Weights of a small GPT-style language model, trained from scratch on English Wikipedia.
Architecture: RMSNorm before each block, untied embeddings.
Training: a variant of Adam for these matrices, 84M tokens, 4710 steps.
Each number is 128 + 24 x the weight over its row's rms, rounded and kept within 0 to 255. Layers, rows and columns count from 0. Numbers have three digits each. The size before them is the row's rms in percent of the matrix's.

# layer 4 attention value, 96x96, rms 0.0843, rows 41-55, columns 0-95
132:140099157133141149122117121150107128078105141131095144073113143138126140141114143113140168139150163140121073122150125163144110105147083110128122174130147094137147107120136158110134152117098094106155136120146130119141149124125137101106041127125050141134087137142134141105148138112147120139
158:134143120168085143139102086149154099082113101127100140111151155077055134159081115148155121122096088122101155140132133119127108123131093127144131123131106092082133121122129119134096123125133137119136137138163162123139102097087107130122162079143115128136149127098138144117134160152129177103
144:141142116174172145118108120133087117192133101140157137129153146138128144113135123137113141128092138116106088117110113099113152123167173133105103117145137138108134106167095143123124093157103115089130139107147122086136075155082133112104103115105142145093092134087127137109103144151161173149
159:130122144133111074081135135107109075096152123163091120128152134096134165112129114132140147129170131119105133147094096132139139127156143142093124147112119087123125133114084107117095143144098153109142125152060118090134121090156147163111136127130113088170104143123094130151120131110177160137
148:174122146137132162128131109123167138095143152154127113122107176093147118098149120136119146139135113145128144097110102125109151167172137107144160108106124126128168097118110151118092112162192094139112141118122106145164115139114127205155125095119083125143154113154134098165111107134148106131
145:170137122119087150091137104127120143089171119117121119129129097118139137154151060123124150124131145134168111150169165117158127119112148121115087083126145132143118089131117119127150083159092147115130156179112114168138116156141114194095123116106148100103131125133166123115135143135142090124
147:149111124141174106133151097156118188131141128135133135107111109117097126137169100132134146111091144102146145115110128142139157103151088122134119098144116073200123144125139156163129120122161158122089111133083103069147113174131143117099137136111151126121133099135107105111103137146167157141
150:119157115117175132090159130157156098089143117147157095150095129080153150107114150131124149146138145159076125134140102122120114154127124126146107162122139144138088148174179130130105132111123131082140136145091104138144142143158127139095151112136120170103181108124122122083106102134145118177
149:143123150066129090133137101109144093126153118125133149122143112135187087104126137132096168142116125102136161158159133103121094132134116103107124108169102090163139141131155109129117131093114143108157113090161110133122138175152133175117151145151128144109100152159152150087155137118092166114
154:132144122150154092123115146104083125122137127137117137098108134065124121106156133092115094135139108115105108137196117100107118157156165103106141133132162083099164124134100132152124095103120139135113099135171147112159128128172137082155152127099159129133121088161139134134144098114099157161
152:142138126129119118139089126106089112177182154153122122096113139116126133142129103140118144121110096118143121144094147121158123125148081136076120123142141177133131132124179130125126161133150136156128135099138110106108191118136101136114158068149153078116140082128097162138113135177138101131
151:177102104091107097139140177122146191147169139128144117141134123074158121125089098133118074132114130139111124148107102117140129163133120082133137139123123075076126110114148099105105127133111109099139144124139117100120152139144133069150138124135113100119089091148150114141140159127108111146
149:106125127087088126093109142122114142122117137144120153090118171109145139137126114133104102115172120112136104118151170172118120162139149120142081137174095165100120165146124123131092153134120132134080187067079163123145162092102126122128096134115132143133112144121122115089131134118151134120
146:130158148174110123143154158118188085123206147131142158147134106141151170129116133144132141119139113085094123114118137153109165129148190147143123111145117138153096115130181101129126114131130107139178143111153133136127125117124118151135122141096118086115111134101113102149108159114097140170
147:104108125190104117139106101098083136149125092160095118099128181116149129098121104125159149135099140111061138112146117142121166132139131135138112134154134163160092173113116095137103129145135097098130135153164102148128132131175144163125133113159106145145107122173125138154115103120119163108
# layer 4 attention output (transposed), 96x96, rms 0.0993, rows 41-54, columns 0-95
135:119137113118112110124093138105128126159114074147136110157121143131122110094113138155135112103144136103141149072097139100114145161148169113090095115123120183167101150150117137126136113129170156168083110115111119104172100087112129144081132117114130141153162132166140102135123139171161145132
151:125108137100182125152136162111135222130104114132094112109153139120169130097124072119126096141110108130149135122165089147115090150097135145155122170120138099159148128134162141091123154131129112149138118131143113148143127088147151151141109148137101184145109136142098111143111108107117139131
142:136090128113130172137151105106170153132134058129145167123118127139176124140136185132123133145134148118130101137153153132120174122115174112157113181134120121155169130121080163141122103139122133114129116136125147159108170118145104157150092079135111125145139137136154100112109154129127096166
167:139141192099160107129166118110119098112111092091144133118111107181128132101157107113142144151135123104113092102156166155091101176136145096146118126133096159142098175125124158130102170134131135183135111132125133118152126116103145116128097133157159115087154112117123131127148109136107090096
155:130098106112129113106132130126143099121161128104146133164129108143127136129092162110153106140097119132129120121116097147143126116136151175171142142097110192140139088123152105136111158141126096194157145136113157084123142143131107100118136139160105181153144151099090141148136186158096148126
156:129148083129144095142121143124145127154110148119170166118089160174130108124117115120147127136086131179125114130137130162145122187144089090152122106124135119126150095116130126138166127094106119137166161125132162185130147067110133117100161126111107098113146149104146121122141095138146105171
160:134106106166134126098171109101151132149151134100119155163143108101168131118197129106109141147129124102132139151171119139119102105120130077118072130135129125133092095139111112159157074123122135168152137121143162089097126137163154162109145120150138124145111174109140139148151120152165119123
147:147118167118121140127113170144096117123108169101145139115137113138129185115155198103118139134109123137136145120102094124160091130159136119125134136074112126150107082138135187094117120133137134141171117104104186150128110113100114126147113105099108082124120131165115129139127163095149116108
146:129139129132080152110131147108068145099139156161157108121170124150076138123133126115134110116106106121110134141146179152100136157103115135153120180113115112094117109133162106141136081151124118154116129142132103139085143122110124143103108140098138058123157117112114086121138103161175120152
154:138144134145113110164082090113107131118195119134109190099157111147097141098133110141146137138106146170158144128156148120142145095106150138130138178093114173121128157112110159129090124171099161122128144127117175135104146140155157137118101124112122140085083159136120139123126110153138125131
168:139133096083098131165171110102122147075125167125133136132180158124144163145123128147114149142176106135167102145124123116126111129143095128127150112133145136118088114115134190178162113097151153174137139136125094150124134123100121151124134136151138144130094150093147123113122118154063127143
145:104116155149130143124098125109140097077115166138115170076159130140112149106130086138158122140100113096147074113149183144123141122130150125121110120101142149126100107125110119200144112171093121121125096135135131164139113109121143109074146106140119150140130127139114160135083150130094158137
169:126150128060146125144114124137126129114132132137134098174144095142127108130142121133098096113155157098113111117103147113146142132104075120088119137086115128105133180109117122142151125166162164157145109148118151115131156078135158119178188106118112128122137116124134143107122162067146157134
152:138119117121154154113164124156126101163110099146121115114125143147114154143114141099114123180125089140139119161139149109138122141129085120173123142143132176126122126113147085152130118180141151110142086134111157142146133070121062082178127161148127106117098111152144145136120124157095091120